Each number is 500 + 50 x the weight over its row's rms, rounded and kept within 0 to 999. Layers, rows and columns count from 0. Numbers have three digits each. The size before them is the row's rms in percent of the matrix's.

# layer 4 MLP down (transposed), 896x224, rms 0.0883, rows 102-165, columns 96-127
101:486418463576532503435495439542553525509540572500562590450526507463553391493471474533563448555465
101:492556453463611445456496587417555579534560468490520442423540516528393473506571431500539481557510
105:515534520482547546461463472466497515523444485567520451538473631447544508562432529462465432541519
096:481508448470455496461414519525540513571432590366481488508504443508559583486460507549561555494562
108:480555414473453535478370445562522549477553457434487505411423532567448427461511555410526462463403
100:450507450481504491554560547503511465631531404519465528482563411537632579466566525561485434397510
100:383479564433529463540607475454449553427498481468519564471513537532437514506577483560478492592535
098:641498503574511498431556572469443463584494601515505574581499423510589523505472547540514525480471
105:488498432497416527456622521522536513507510434494513414546475501492473586458428550463500496521409
095:558532448564524520565497468394554502477534451428463538581551497558497543527495555475581551448493
103:495529429552439564503475501539444588586533498449501542501486533371544438524529523390476512515564
100:636538665482523526525580600488501425434528523419528409473496441424480491492461472566538550395495
101:598463493439390550545570501514461508464436467477512530450451414473500377535494497482572519495510
102:419384488493430530536512530444531527484491496426454554518407516600494530488514509494530512524462
093:488530434458408470482521508547462498499571488522442493477514446539452469494471497574473529492529
092:438445477488556482510484539542520473496521496469463436471513517407439494490500527444525480461505
098:489449496520560526472438510482532403516549572522524428447660425458493490501569513526513513437410
105:457571483539549512547519511508533480473501475488538473483600493459479497479439406483523493416559
096:493547515587348469506505438601418451475445509563499461450473501400424473400474575492516493541539
099:440509442596489563507541568534558523483598447501578421421500420476501532515461484490527487588569
097:468509497449592538563523539490454436577465576478573411381329466453427422494520476543489456442469
105:539467528406581579500512506530532558450499511529464473505424417487487468511478475417525480411521
098:524436619502519625523504579462457502531492522508486560558492521535462604450437569511500507529553
100:587573472487497514535415555511482515577478580540510570557592532533498455423547543519541461525582
095:490444460490502568493516529479555442450453500528519599551549414506442471487543414477488421508510
096:428528496545430491538476477466527513645500559533558410428507430446547526535580433567463526521515
102:516476527424540550508538592488425559449523490459454512491550569555482451504450562514513472524507
094:493512504501532553589559444500528547549497485502536578440456467432501565495611496469501501528483
096:500551433567517501431537448466466485504467537446628440515512552530493528416494455535467476497490
098:450501548491528469464488534570524520395519545558443493445484543395509452520560476555539546564478
099:510578478477500369559475483503509592577425472437553540417453477518434451484481436479417511496524
100:522472481597486477465453567581533414482463484576506512463470434436479522560479566550427485529501
091:465538454658578487557524449481586478481555436563529603548565569467450497544473507407579491511510
103:565505515619455504492469458536477550520437491427567530512468549436521499597509523387494482438447
106:468518572507517493446421551536481459473533427554510542535457483449556523486535450499478449553498
092:461518411541460619523463475513461458468603480497448477532542497488559481540587525474494519469512
103:508446478529524578504500500553598498521540478402446451580462510350526508538525393422543479496476
101:424532480434377368496550580569531544606552554523490553461517454522464482556449463516499424541509
104:534470528512518529518493427511477446489457552518499564537445470478525466481411481434505552439531
095:536412479534493456411490574561540575587482564603421470585454438494422526537513519467605504519499
099:577518511394541481407494507458535495495513588517429509496434606476462448541494390593421555441462
096:493469470449572503498515458507490547577531548515505585511548446520467464608526501452530577426472
105:493489451485526573446518533537528547485520467512575446536488581475443390598549426507527532520475
096:469529508399594538400583589515568492504439476490454472526455479529410534485434508521557457496502
097:453545461435577492487516526532602512556546558536537556454541569475615517546462555422504568480614
100:586431606365509435461456585604515537506474460468421460532461501480428554514520515479499491487561
101:482365492537557526543453409540460478528489450450432441515444575529488533529554532510425438450473
104:455477455489397514538502592458523528584423414488421489478417462514521477487534530521553586362506
100:401579479509491484539486372435454568487442503534499493472427418425528571449451459520471547500536
106:359474521524406418494495577498506542440448505468594480471367528494455481586549467455461537547518
105:576516520526447468538464482469412580494510493544446530532605481483362564495472447455548441524430
105:457489466401400481527516508544535545496507316510478544516486440490560465440448494391508484507552
101:458476462488543483467529507454481568489515425559509504491526417485556466492477449382502358508520
096:501431437549475404449470454523475496536502478516474534509496517497537536564478537598456499530506
099:491474406448499558544448453587495441490469509499434446480520424528507476533515522546544606470533
097:498482494605502453467537469485602528503523489466514449444445541450468465476469489488590432500471
102:396435534478562528462475478451423465503484595472503529543548506413515433456545555441530579488562
102:563527564481550429516484549544440518505519523464510456520503580561528578426575512473427584459491
098:539495368448501403505554425530575453492453524519489406544514447467517569578477517468490556520488
094:493525476491480446484462544478516524458583486446483503500531497507446462484526524503525421454465
106:540479473485424506508425486474485526459467413480527443564483480524486442504496390485406440487459
095:433449450537535507498557517354530353494569535538488421483531377511480515483611477543470522455505
103:543579435501500554520391547450551473510518576523423551453463449518446428468576574495505483547521
094:551568528525469456501501536462482563520551534474555477588552506544433550513541603489482516483447
# layer 4 MLP gate, 896x224, rms 0.183, rows 103-166, columns 96-127
101:523488439522531500479531475455522544543468642487542492497530543411500519459568557548570494488534
101:569492551534553495427419523586449599450580547579442511542473496505534484457591445509483449529469
096:492437451554459600466573459487494472475502420501424464543433525385518505513580468451522472510529
107:455617557474495482581362584597443477526452501572488476412469480574433495463596435509453491478529
098:481485501534556438536461446492549476457506500530512610567554434513591490430408477580468490622501
101:394401603542414441485544375567438496385479511501565481515458536503500466416520411506518479532453
101:519526405447545513507408483455454445490460502410544522536496457407457634465549401528526511529480
099:519436370553443477528535485503415457509518472499411510466518500499520574477556491501535497441525
093:530538481472412422486448505469547572571543471488394475554592456603452552507508476498515528489448
105:504486475493481549521523597424492391467549500512585557556567546615586527489490475529428536547540
102:467586501448490615445461380511561560565485517484508443474472578389579486458529417478459491599579
102:478553473520639457531504517547485429469434415546385481510532542485488556500487487564525505541526
100:500496515521568524527498502620481543575509409470450448444471490481435420416421468369542516535451
095:535542412498499524362413478530468524508484534467480493447543444595496540440570474522474447522507
094:494504446386530516450565491464419574534565534463570487507585493460480494501531540593415551446545
100:435527522473474436438473534520498536486548456464602431494545490510574419472486537484525522526492
107:519509508573486459483439490479453481499555512607476555488424515527551532437605475525451484521397
098:498569524494441439459512522588478456472541492523486487507467535429511514454396480501527550495554
100:475443528480512473478491504442599393496524571447451518507414513517568537473637464476521465442495
101:577466487503451419558530517468467513386541426519587425522587536541622545524533523502564533392508
108:409553544529485482498456478475481530499438461417552511516533542543438559491597496388559438486496
103:520573396529497618469532563549538467441557493479458515616517502480453483511506519495466551502511
094:542479522511461511483570522509498423464537502534471494479505502472429537561516555515440487540549
098:492508557497463536532468556605441494500461469549389506490504393562503497502535439518441474476468
096:546536480439499481539501492537477442470466467504520425481618566450535465513529487451561498515486
100:511508507360478471461448497413521478538548551454462554537536513499552462544466530597518413608494
096:583525546515525471584505518493597436479534521484513519517584488480478548456594436509464494587514
093:500497494484486574396468464536518458504482495453408492457559535446536383443485494463494497583573
102:498443472467441450446483501478565509477505574443486526528480487452462613503538476501591487395542
104:565479479556525409468519429593516548429438591469432419542539569546535468514618404508492503431494
096:446488547439510586387457518558425536500558448504391535511569511472505462544497485569469452506435
090:454535453592489470457394575407506488491493462559571624555557522444502512512457456487423475427455
097:533506530507434496495432518458441514567467507474523483495517486482530445595524529445542504422427
106:502508519460498446489558605515494554414577504516545485488559503453550549500562513599489506469535
101:483477587538497491486506610454553522468592436412420481513456527557509576509460461457545594499640
104:553481507546502446484570437503525489477613513505512496481428470543522525509547561593414471572571
096:518505443533494519405482592455412506505379587430502607462462526471527470474512487448538417479575
111:473436515446628536469457466540468499492505504548392512563545520485436538501442508467372502519462
097:501469486497515470605499494529421480490501493505543455496514474555454543496496502512502523446544
094:547490394458562546545603544518422447437532475592609479487459392484473536559486490465513505442509
101:443478502453458493474446489478442464561577548505489448499424529559506480474429589489414450540488
101:430448491520476459570506498542479445508470413433545460464474522510528512459486474546430470405472
100:585511478507496494448536509508606500506446443538601513611556500519419457508473513579514481513560
095:502573517424462512535511486566455533534549450480459432531533579605565476449618497523544465472466
099:550497505521470473493438548480504438543596465446543500544472410536444527528500462511567570491534
106:485474464399591464521497548498563471490483479453453415504479444455541451560455515506537630462578
105:487547466479518503555574433468492543430494516495516557513582540519505551509440531571455527506523
100:539511496497531561545513521551551523530592491505495571490466601572470475509427396437501475492509
106:457577516397557366405408575514504471511560479432576596465412525505501504545492517485489463515530
104:497509579493409596472540552659535561469583555574472400553490485447422555488519504479499530457564
096:523343471512492511612442517456521531492478568479514442468492559412478486611494532561482455520535
101:491517570486452465549472560601481574506485539485495454451518531485546570586473551422434515512528
094:451435456486488514404555525477502450502441542478477393649505526496533405505561454426469513534546
100:489493593537525533451534594527512490446525393535510516492494527426424520462462518520528518495549
098:575447442403484513421551492522578478502565522554480473422484513544467537563463446471471477573366
104:364582546463519579518524510441409642400519534562461481537507482476435433472564465508563526569488
098:500469519555491489537609478488597449484494495506458529451514423511475449548430427544519581514471
101:535544428550414454522424472535482509524544482486542456480487475497476519442524437547449465580522
093:517461521462497453433433514494359428510573401482554471479586504491525593506572481494509494432541
101:442461506502481503420530577472435546514455488426434581482554513586499520593585522443485451528438
097:450389487428523558521496443519484478431599486521478578575515555495566535507488459540464484494378
104:477467490542464497564424533573494547452546483505435489504489419567540454493554462434470430531564
100:467484491372514456477428573609507555530473494430480513537523549575466578485456427515495548549491
098:573509532471446482515518537557354486545514638550561510538491514529587415487531420484497486508594
# layer 4 MLP up, 896x224, rms 0.195, rows 103-166, columns 96-127
100:567511467525525487545541440552495528515582454515488543490485509473433405539562423533451537529499
106:542559471548490527470523532502519506430472427489525595452443411507585436457534417440585552532498
096:503499449536454513383544474541484518472555504462571554559456526422542440473470454523510549529404
116:504544510479486500441407426567496452438548534487570530485547437463498441493548571442491475511484
103:503492480496475478478597474548493593535470528513540523505570616439515524501517472446535479491492
095:522573428511593515518510455522555505469432560543592536525516511497572460466511486524514468584554
098:476538561531481462533478456455579503459525505553427452469508479489469460554406441560582613548420
099:501510495622410506436577466502426451481539574548394454451466496481568582549450568530499482551523
097:452503401475570513557540493468473560429497511449452493519475439503509604493512478447440487499533
102:426457472480399494455443483523556565554498529438469501437519594492499488503482508545550418445426
102:492432402560542539519492484515470556590478476552516530505449428484450525575499482464513460486494
100:532536489445558468481422525528561466493448558583571487531520519410533598492431492470476488479385
104:569519541366537472478408500489456490455572541643557490521571353527461484510481482477483540524566
093:462550617427454497484506529466459538507405490504503485525427567498566447502549467450554498544396
088:501470418527531540523446472495545543428502532481503455526445404486537514642604549557477542488509
094:453417481393503508565584457529475403413532501492520465447532555417530570576455517598442428566486
107:549445528433552478505547440488467559570488582444437480479503497533491527480458584506495408435476
097:502497428431481507500482466421547556550425484572436467520463549547546521526466496441474508480489
100:475520498485472479438486423518444482482502450418507541467438510514469562577436547590411490483595
098:541429507505457446476508542534500483582482473476456450495494503440527491396399486592456472465425
103:449488549549509529509579489496536475525506486581431494508471462514484518476521466512552495568423
098:548485511552504480528459581496461595482486505516574465583570457471587512501392507505465516472581
100:557457467539562499472515502412465535413431546462481505478445610466493525545553397502517479522492
093:545536564446487539560567488478464503491569604408493572571549547436507574507582490496487488421516
095:512493416427458476474566586558481539561505493546545535412433496432490461505505448588416508464510
104:488535556584467491476459580459486528466491470562625529523512462533445426489538531458443497498592
089:547424516496575411378440514507473554517464478487560493471471512542517485510589483508484458636482
091:577479556587393465460513488498426521391518559570472542552469396447506436538520493521528543400491
097:539517405460458408577545556499456463504548560389495497549493531518383443569492509483429526510402
100:532528537422537438474627545518495550456549424596513618513511520532469509497469384482493594515435
095:400516481555469409452394467531453514557455558456456427557506507483464478547565497542490538536478
090:541545453587504542479481440490461567484599513507481460463470425517521493576445495459512547411477
094:600545479505511556540541436362515465423465531522410499636496548591519405517562508438408484544491
103:523442519463502467362563482539480474511492489567493451395461567489466484539518522536613450588593
097:542468507458473483525552458454548552569413483456537546474424487482512607418452505553475498500504
105:423564516496426550511505540577564528491489495578440526440512456454415453567438478510548561486490
095:469526593363470417482479522573492501466547478592567460531406490541430554515498512573561492508370
113:527553553515394529457479481502504527487549487564523570490487443521524492492546510530600556493445
096:396587535433572496375460485556502534516500549380536499406469477514498501439584530589532432457423
097:563440538474425446570440515468515551524478566381453509519456535492488484456525484594577545521436
097:571522480539536490483474451490516439533513457523538491515528487498520315494507484502535532476494
105:481449497436551597545507522490517546538445537570523559531492448521524450509478546542498449490428
093:487509484501464546545512594435544464469570463606525533507549449393541472493431443487492423489538
097:477557541499504543493564509473520564500518502559480546498525416492471597568411508503541462536451
098:567488522437514497482425543451549554529540448454457381442460515422417529476604490475500412479512
106:440449450507503501555502548526515430488501530524514514536530388596513471554520543397567570492568
109:629491517474539543590463452493511535440457466519429473494585486555525485518524571497440487490491
102:549493469493583484497574478442522449537588553439481642594529387543524479546586558522496482443508
105:441530527439540460470532460537443489496486532537536519483402457458511458587608533595572450509501
106:544574462525534525592491463497534552521472487508519517450501472519473450523523510528390420473493
096:579485606402441474449546491501475467467544599463480504437580549475468522518451414488479504487507
102:505490502514516539449494512460558573515516430516418470561416356426494591507455450514511514487462
090:578559504450521490479444523411544513581458620516529500472449470544587590530481529430492514572569
099:522541502537464527462550442466505540510545522506443459527494518540533396469437499515526536536546
095:586431389448511527492540483528583453461494485398496468452543525485493444489533480495463555492486
102:441513507507518508469553539443527593426533459533545516602474544561540427469447545515453575445556
098:585601467470466512448510513488596498482486518542428499484422487526501573405492428534513435485551
097:448527472457512541575527540563509464483568522430454497462596579577527454458541443523487505506406
093:445496661537547494546509460443523528477448501541520372538516475551425514586550442503523523521529
107:606479507645464519478499493486621437399467520460480474574486532441544500469544490532467512457451
095:636531594480516499508455452492472570547474476445540612483520427558465454521552606462546489434539
106:420452493518544470506443557463510434526487483569437526479525493517549514557493483408528464471476
098:433525563579564549513448483437442414581395500498500510516416516424458596561501575482586425559522
100:430472409495415519420522481479568433413518478462553457470476478566478472536505448504481508491518